From a checkpoint of a small transformer trained on Wikipedia.
Architecture: rotary positions, tied embeddings.
Training: a variant of Muon for these matrices, 4140 steps.
Each number is 500 + 25 x the weight over its row's rms, rounded and kept within 0 to 999. Layers, rows and columns count from 0. Numbers have three digits each. The size before them is the row's rms in percent of the matrix's.

# layer 9 MLP down, 160x448, rms 0.0643, rows 43-159, columns 384-447
091:515494546494516491471497514473469503538477505491479493538504503499526503521507510495524484477464503505472522487509494533475514512499524557480485479507497511487491491530535526538509545448524460
096:483495475489535473494481529530518538535483498482505514500451514535460472499511534529476497495506489504524502501498527435481459511501515486525505479505479477490498510505479534523516526478497523
101:471489499536478457501548499479507479487511491480484500489462474538521459520506526500524483507530535522476493482519478527509477480499457499529455499487496477461504490503531505489496528507515513
100:498502517488533559505469573475489519450480446494497507487470525523503539494513479478503472497481462490485497514479461515485517516487474492530491512532500466506513483509522507558501506556522477
097:511503584542505500524499530515484501487487502511461503522529506514501479507534516529536524471462454484464493515483494472514461487506502517533520504543489499480529540515473485499475501512509505
093:503518518516470479490542465509500503478426590500531497478498486477498506499512523452514484532514477553478515480498518488487445511467484507510506517507528510479486512516467467469542495473457472
103:475450490535521537481522534547477494504474512454482497497492498496472498506501535529500530510508479491505426504521492509530485500469510488470492543499466484507498460557471520485496487526518480
097:496507477472440526545551508488525519527553533498501517488446510461493485485497491520497494492485455492558522493499522477498477514510448537527523470501482508484520546480510519503521498513527481
098:518546511456468496526501494476511478497480517482540502496490512517476492526506487489512530503511463492483483472472518545500517509537476433523513476522518482520487521462549523467496506521545479
102:528483562491513534489541449506488474497537513513533515515470524473528517510459491453522495492458499473494496517525544497525490472498529533447493506479521505463497492523501556513480513530524556
100:486548479551525507512475484488494536515498497465488469542483523502481506436462539505475478521477473514513501519437508497500479508471491507483518481498528482435463504482529510496493493502496497
114:486541490472517478512508462484555497504484470487501517481496507525482476491512480504518455521495505497507500495485481478438495463544518508527517433527459543496533518540506481474528489524520491
103:458552538507512538540520456497522514505517465467486484480560486472522461498475497513441491515513469532531466506496515516480540510465480515508499485534492537471482524483482462481486525520502478
104:516478494515542500523481529460451440527485510519541515513513532504493497511489538524519520490449494463496491494507508532467486501478504485477492512495543486481513494489527522500493513498501514
097:481498532498513504476488494529500545499509580486558500513469518475545559517535513515504459496496562474485463555528510513441487474519502539438538497479493513518477505480545516519510511536538492
099:537529506515463503529499512476543507509506529482487500499533539507469516559510503496495478517491464535495449545501532513489473523568492517488524490464469525433478502471461508522490510463482506
095:495459490532512490462533511535559467516496479480507509461500519486513527516499519511496508503516531501500541526457497497533485505480476500517520535500498498527502476488490507461449457518492488
093:523526490522472448516477527480490505527483515497509513501508462466524502499532518481521522495514532530529542515462567515531485476554494486517561515434487507474509475509544500514476473483532540
103:512524506505512505510480552511482510492511481477463505477480452510550495498518476499523506488489525451472502550510497494507499516503545504469470506468489450509499477461508489455496462514494526
105:505471494486504515470486520530486523531441479511465487544501451490548480459489512541514469463499528524536510480508478448520533518536501458539565485458419495532481542467524526452512465547502516
102:463484508537510528559509530505475481482525497510479495481489493461492496497519539508505482524506535573499454453525512482529511498512465497505530488524506488485500491475516499510505506523443496
104:514505553458501540497474539495484526506494486524475476490514486532477507494481499511509459478480495497521463527500555503496471440522526518455551492511503470492506527537533452505513499495464461
098:493469528529479487503537500527465537504492456503525519475514498512467524506498519478524512444500536473505520515551485482531479482431509464511499524488533475524496507504493502494482504468505466
102:507518503528527513493514508500469565509467566523521474501545476519447500478484497511500520503515509494511454491474476517534522484477553527513477522489479505536498495545529495490517482504497504
099:474522526467516486525484521548530532519523509530500483508551484456470519457515471527515511452526524534436499466477512471502533515438523514502479476465500529490507489510470471506499478495477469
099:486482496553491530512472499500483513500494561500494464552515483457494513503524521479498457513493497482520533511475503489465502482471479476479518486543464527492520493499500512521503505511498489
105:519541494496526476491525515469514472474468472516514491544474501503453508499504481488542488495481491526467489472466514460522486559536493516544461504451553443540527472517505505481452531528508538
097:481496508470502512510494498448539505503496474484552451509505498554485536483477476469498468500430484546532502493563510472496489510518491503499514483475486461506511521508495475469492478507471501
101:514491513489496501509512494520486445483538500462443514546513486493542472469518487505497500497495485491512497497483506478479463505522476505478500478490505531468513530529519501538557539437515498
097:502486500561508474550560510436479526496499525536530507479529475565491474492486503497543566533502498462554476526491465528511484503544496504509516483452501471542493465500498532488499534500502497
105:462498493526522482520496487520488531485466542548482483484468504472493488534517483488525467528509525506496472493511449486517517531521517447535491483447544512496496502512475495508506506502482490
098:471536533526503482479483487518507525443483573516459434473486520459464513471462522521507482516495503521508506462516493551559500495513516517497521502509453487541511511546494491495537490483479462
098:506499521504493491513483470550503487484487495472506473488468484525492511532502446534531508493506469542527451465505513507487537494525523483539485488463502460480502518477454511517478509496522493
091:516497544485527497502478510457505471474521468473499506507459537569553490524533509469523531503474462474519537466503460528481524497507493513467451520541520488474512484440510494490485497519476478
096:512488505506513516508481497457515525498500520489475473474544521485478490513509500468526499495502455487505504495518478511525485529519490531528458443510472528541531500547479474487509529449518503
096:501534509499504511479514538500500475482481511474495517516476473487479487492495499522493480518514512502499459507522517486509501474499519513463528530511524456493498520495552488514504505488472531
095:517490496475493537517501502522481473519528507509489519508487503514501508497500530517518498471486511495538550531519581480500441475495497475488538484528545494462521485563466508484498554515509548
105:522511462537475501506489528478475538503479491497513511463509492523514492497461508482500546455458426477476517494532467457497537472468537508559511473548505469493527492469463504543528499501491513
103:452496481493504527501483496531501442479504490517514476476490541439503555486500479538499479483547490489507467493472543482460504495490472486523486439546491457517492512481487525524525545533452464
100:489552529510456495514473463516511510479487492453486533519473479519475433463536511490486510561540544480495535558502494494468507508461513538501484502464513507469457492476507466477470500485469522
098:518543480552513511516524489513524514510505514530510539534506543501515457496496493480531538512470523492523478500505507493500523470486489523515509481515450514542474479507515528464530475525526439
096:504531503462493467523502505504519524466455551509511490510517483551500534502471490510525515498469474467489546543533477514479474501455514512527524488513485519486483517509527493483502520542530513
099:527508499507451501500537479518505503496531525555486485475481497484483472509486448424516467544491517499479472543491497496552506467544551550525506478509495488484507480492512496521495506532488487
099:500502537508489488526495499528479525530502521505488486519513494524497569528502502510482493520476561543477528516556513507542505534502477541515493504491478470501497498500491543500504483529523486
099:461455487527505461495526509516500458525500536561534518455502474469484511491521459543513474540496533510522487475517501493476514475519504488491496468483515527528528480474490509452538486512489531
101:521489517546539483486504540482527508507504492535479480504513496531526498534513525501508507513480502467486517518478505472505516517526469504517510468522481480519482527483531451503458520470518502
104:460516508496527523520468510528471488528528483541496536535494454471542497460471493515568491494503463517505490524544565512540521510513550532521483495521497525498453441491527474481511486506499485
101:489499500480518485489564516540470524510480510476520487482477522510527450478546489525544504478554503466490462514548519527481502522537474515545477514515524495462532485489509494536508487460485520
096:498510485536521531487509493490488521483490484521549479501536534473476471503502525519471502539507470536507485513510523511485468519493496518528499497483537488517479472516481515485511479500504510
093:482530489435478538512525484515488563490460513517520468477479508544514517493483532488500489505523501507502463467503528475535444524503467511554446475481508508494510525496513481517467490556546496
100:433497483470518543543517491474497485497496513455488484496531480460522513495481461529494481470536530503529475489528467501502543508515512533519508545519504482512497523554461493519496489463488517
096:553503506500528529483499495502470511492542514469512515500535480458561461503471518538480520513512485455478497508488468484531549485491529496462483490521518511489472550550481480521543469481534504
102:525545510568495487511451510499512509525528501512484492493495536523477499540502511505484498502529514494505518473486521484563505442498466515501520495577516555511473501529499494483448522469459569
097:478510479481526505517525518497517473517502489486513507482501437487502556533487459484460461515460552495509534485471516499534525480504483509510498483490488538514513513534535493524530489504515490
099:499542541528465504520488484501509502533482527534507474457543513484471527481510537533525473511498444474533537570473511510481488500466536530491495471492479473495488486478458511494486505464527491
097:516542489477491455472471516500509468527535522451503508478488503497448495543492483478525480527489522481456476511516514500482469513517508488491481549497521493493526532522497512478525491499511512
100:485486466512478493454471497532505504519532477522524482469553476457482500490485462508498477453495514511480495467496450520517513509469523457517515531492459524543519504533511467497514507482519505
102:469512500489533519496495521532500526510526517489456503520467497542511474481479477506501538482508470488429535452498500485477522481493479500491528486533510528499500429532492508525508512461496478
096:494517477516514512524519509495478529524539486496518502492481527549495522557478515483488507490525471516513483475458488521532525465457510492502499466491483487503472472496496499459484507488455509
099:483494493485534523561526525513470496483510531492510554488509515489507493529489521474493473521528523510498482467465509486512466480539474532514489533471521508495512513489496532475514512535494443
098:520468542510483489511514456479538528540510498511521462475521492499540512494494469506472534532533523551512530522472515476480508452456521518511510512552481486520480494479531474520561491510480533
101:503518490515442492464487481531477459484500510537506511488489464505470448464543517486495490487479477550490561488537478500511533520518510500544448508481513456507513471472498524476500535505510485
101:491545522508520482465504465478500476511530545537532512496503516499509567480473534485507527533490516503523507472519479541489516517502507522467505529514459478528457544514497471509507484502526447
095:504476546470502490524540477492503537468496498532514475520490486489516517500477491484458543489488466498499475491519487496535548496469549536516444512512504550515496502494494489435488515531485551
100:531462500467483476485501487492510421476516494519496446514527492526507505510477485472466465485495469482574490545492490509502495488520509503482538513500464524451495452502519528480485544503476480
092:475514531475448477535476523471515495498489466495494481537524501472462515509484494542507495511491468470535490493515538476495497495481486475516519488475472495464510494446541473453484473509505525
095:514475487492505506499476497477483524488524531535528509492471524483517527489551475518545474498499504460526535521484502474491503521503525486457516537433536480497501531506479476518519487448467491
095:474460494494486511477493472538530467558508486500482499564514434503533514485523522465510426501506539456448516540531489492493484532497472478537488522481496492477478479471511473510440493476537490
101:483498462515467511488469525484521501508498494543520509518476501499527598529528516519510499496463525524555489533469497540516472483525503505504517467491482507496483497494492488552517549483519471
106:539492499542503539512512539514517514476512495502504512475494484516498519492502504521478492456483474489494516509474536450495476508519499471488492477515475507504494527458528533520463499475499508
100:495507487521543473518459492511458467480502491509501485523458507488488525497535510502487477538522548491520495535489488508485497469474525474499518515510464507529507517483519473488498502468457448
100:484558504513503538477510538517510465502508473500484542468527498544453509530550503497481505520507476453522508497504514512458496488541529484491502502511531482490505498566524529499464514502479529
096:513551464475539520511492561505508471480508500511541482497495523511511492487536468509484512465503509509502512470493528523490502530506501486488484512486464472477544489528497466500520491501517469
098:514449499494556507501507530569503525506514586479453511493465473532560507520505530506457525525522518464494494452477518491521490497542541476522538513515498510521502542494507458514493497486536502
103:479521515466493542477458502481472467470447491463517508500492499493541461487474520488505547469490500474573474508478508464486538487482536486501498516504465489531522529476490488488521465491470469
096:478506472528482501481501506483527500519514509445478470492525504503458484518511458446482537486521513504487494492490496517489503464521498498499531491455458498510539503484496473477516518534482502
096:529463481501499495484510502559483484470513514477482457507503468517483515492549526499497496488502522516471510548490464475528552487477521524477544530489505521522472510482469479508512494481523503
103:457537471541516475539533526485542537504518496518464495551496492497519499537475515512498481527496521512529495487454500441500501462496519479465530503504506558542441504498489494481535524515509490
108:529534512502470521508482528487521523524461485508465508495480506484486483513503486501513473452520474491493479532515521510490448507513539522486485438498501480491471489467535431518485505478501566
097:454530499511471522476474510485478449519499502491489489480555524511515493486462481499506506494506473464514522483527466503526483508501486518546515467482537501522479489480504468484489532454425483
102:504480503502490457505477477483502486472500495512485487465543485497496464534574525519458490517539508513567448465494482477485523491493524463467496479512513462455496507488475483513517481501484480
101:535463466526491511506486523477517486514500537481486520488465494495501514508528522487491483496501534504518510507507494502562527522473490499481544510517450482486504492498502539575490495482476504
096:470469490513508506541504495503473519479482500550527488511523501508516522471523470462549504502527483483466520507484442485495515488501510525518541503539450505506508501522512554486539489496514448
098:505533499525507461487497483463528514452497515470542521452525513515500491536518460486516511500546464512522546554474472558515523471484494528492508484478513471509520532474502520485509462509503507
092:459481491475472516535522523494506549524503469493541475447511496523479471542465502459496502503554482518517493495492479479466470468470447454498536510472525423543515518500527536475472473483550513
099:469516488492489489495481472520506495454493533487494509469506487470528485473487508506515482543520517502527447481491471479498521461475519537531505477537502523533497481486536498475506457466453546
095:552490459511536505528426487533458441529496502511510482478496526510510553489524486502507493531526513547504491472492504525554499476494538438494468511529485495490507465499476503511449493531478471
099:518519495505499516463522539484482455466456489509537525475471529452524432510496514498504519490507481487491524523504517531495532487503495511505484514480539522448460503485514529519479509478476496
102:531529514531503518520509517492490542507456486495504475501500484516475445490477559499525542493505492511522501474522536481548522511525484505520464515473512498490490484505537523500521468515517496
101:521525475462491510497514493483504494447526528489495467495503539471480499507505490506510510500502503509482508479514503482505518502507502540476483524518470513528492507478505533466498519497488453
106:458478475516509507458505522519467534481487549501504523527502475518529479480489492486463501472503496481480445482508497524493475505483479496466498527530515521513497476554511502528531526521467515
102:474497514513521493469516483552538529485501484506481503501459523480475476485499460512507463491447525522516503498502553498539521457447495483477486536505517524469520499469490475487492510494477512
096:482463518463577498506525513523474514489519499496502507516472503506513547503504489519479508489469518492538477497485554519521495526478499502467515510477485475515474499498460490512510505532491527
104:489485514501516523516509480512509507520473501517478492564523544483480510464489498507495507492509491441497496507496547530439513486531448472539497470532509518488513491514527517522488533479483495
100:499481509481528507449481489472467479480499472515485529483538469466561500470500490496514473516512422434518545521556534490505542511508512501480486489521517497468436494521466503519494486498458543
097:562474505541512507532541494501489507499459507512495496477465483539495505500520527466509522506482505588519470533553447485493502514509509511516492512507481555508543500524476504497485491478535510
101:504479495516527498503539525518513525472472465521523496518539478499501529471487529473512537530479512514474484523547495568492543472520527478516482510503481500485494529472511569502457519491529475
101:541501505489505513503521478547486515552545518490516485510471557515476538456513520467519495546531572511518506514508506484514505496520485507473521504438518459479486483478490474483508508459474515
098:488477528491512570540515504516495480499539520507484457536473515506528546499503485490462488504526513521542541509515499492478530464496487453536461510464473527459472533498516508465448447494512533
097:493557459555521560476453504480495520498536492488461542501523510479537516492479524507502473514514507518486525508560473495514493486490488502506495522497493507518480518466530540492507478473513541
100:461538487517476459475442477522503517465541455517477514490502541553448519496491492479473466517530496498506500441504471472484500542510508512516490515500467479498466469503508477488533504467489489
094:512499487516525518541514523494527530474502493517488514532505495494506515465509520491477516504496501481511467479513528511516465483490466476531480522470469500524493475487493525509484489472470484
100:503485534470454538496497475498483501505507489460523532456489481518531518519511530500498534521512508471505510508498480563507525474485478515525535475451563487485485488479476495503526472495495488
100:487517548489518483454537492497497484480520479518552506513467443505498501515459471470475480513461514499499484475501510487508499445504518530466485530492522505509501487523477473488451481516509507
102:486471523503498521482476504505531486510504490528508495452463482517507523538495497477489477491498534539496503501503498508486526485486480525491500505502489513513487500479477502482487532475462482
090:525481440512501510516507492518504489476481540534491479444536505494522504522455510521506499479481497464505449512528510501497490525504529512498501499486512439496536498516532503504460498478479476
098:493500462441556470541503480467515456508468530475505494527517504511480512533489533471528477509541523457513514466475479478503502503511496549489514468526482467537540472539508493474470494531500478
108:499498507459524453508483482559493517455469505508507507535493511548530504472541500482512509496524451479513486534499498555542521551488525489519486501535507520515535488544566514503532484506497518
099:519461507476461530501435503519524492471484469523490484521465515456516518484465460475484481477484475520485493509511501509489501514529485461511548497520532502513455501472521544511531540552495482
102:472499482532528496456471499469519512505472477559551540513540514515507495496529468483487515512496473513486484535492458544508507505532502503513541484491492493496471513518474469495505519500491499
099:515539492503510531466503506512504520513517522520510577501509523516510449492482480512551458463481492509546507477500516538496486500456512508513496536533496501499528508506533534487512499490516510
096:525499529530498447505510503452464528506498532493517472532487497472503507491512531506532525486536552499503491478498496490517488481536490448481506530458550532516538505521507488496504495465520496
101:518468491499503471502478493526409511480508499550482493515536510503537537457517528524471513553560480482528482500539485499497492507466491461496511508549478487511466516463477472547498508480510512
101:469498481500497517498503505505470481482518442478519475482526524502455537476478508497493477547516540491476532495482453515511486500533555487496508521474487493495524537504528501497488489481540474
100:508502487480444516444489533479454520489495508475474429504534486520512509523441526531507502462543515463468486501548509457471520510526532486534474485500479520534490486474509528430523496487505490
098:474507505462474504491560491478500515453482448468504484559482467496503476453504490514496491495473462462505474494495459497521501499471503501455442532552453461509506498507462509486483491506497520
098:512489514484511513502494526511526536517512458489520498500480523495503521461560500478461544497490534469466473484547482485473488505509524529519491454519538534542492507470513496487496471485453502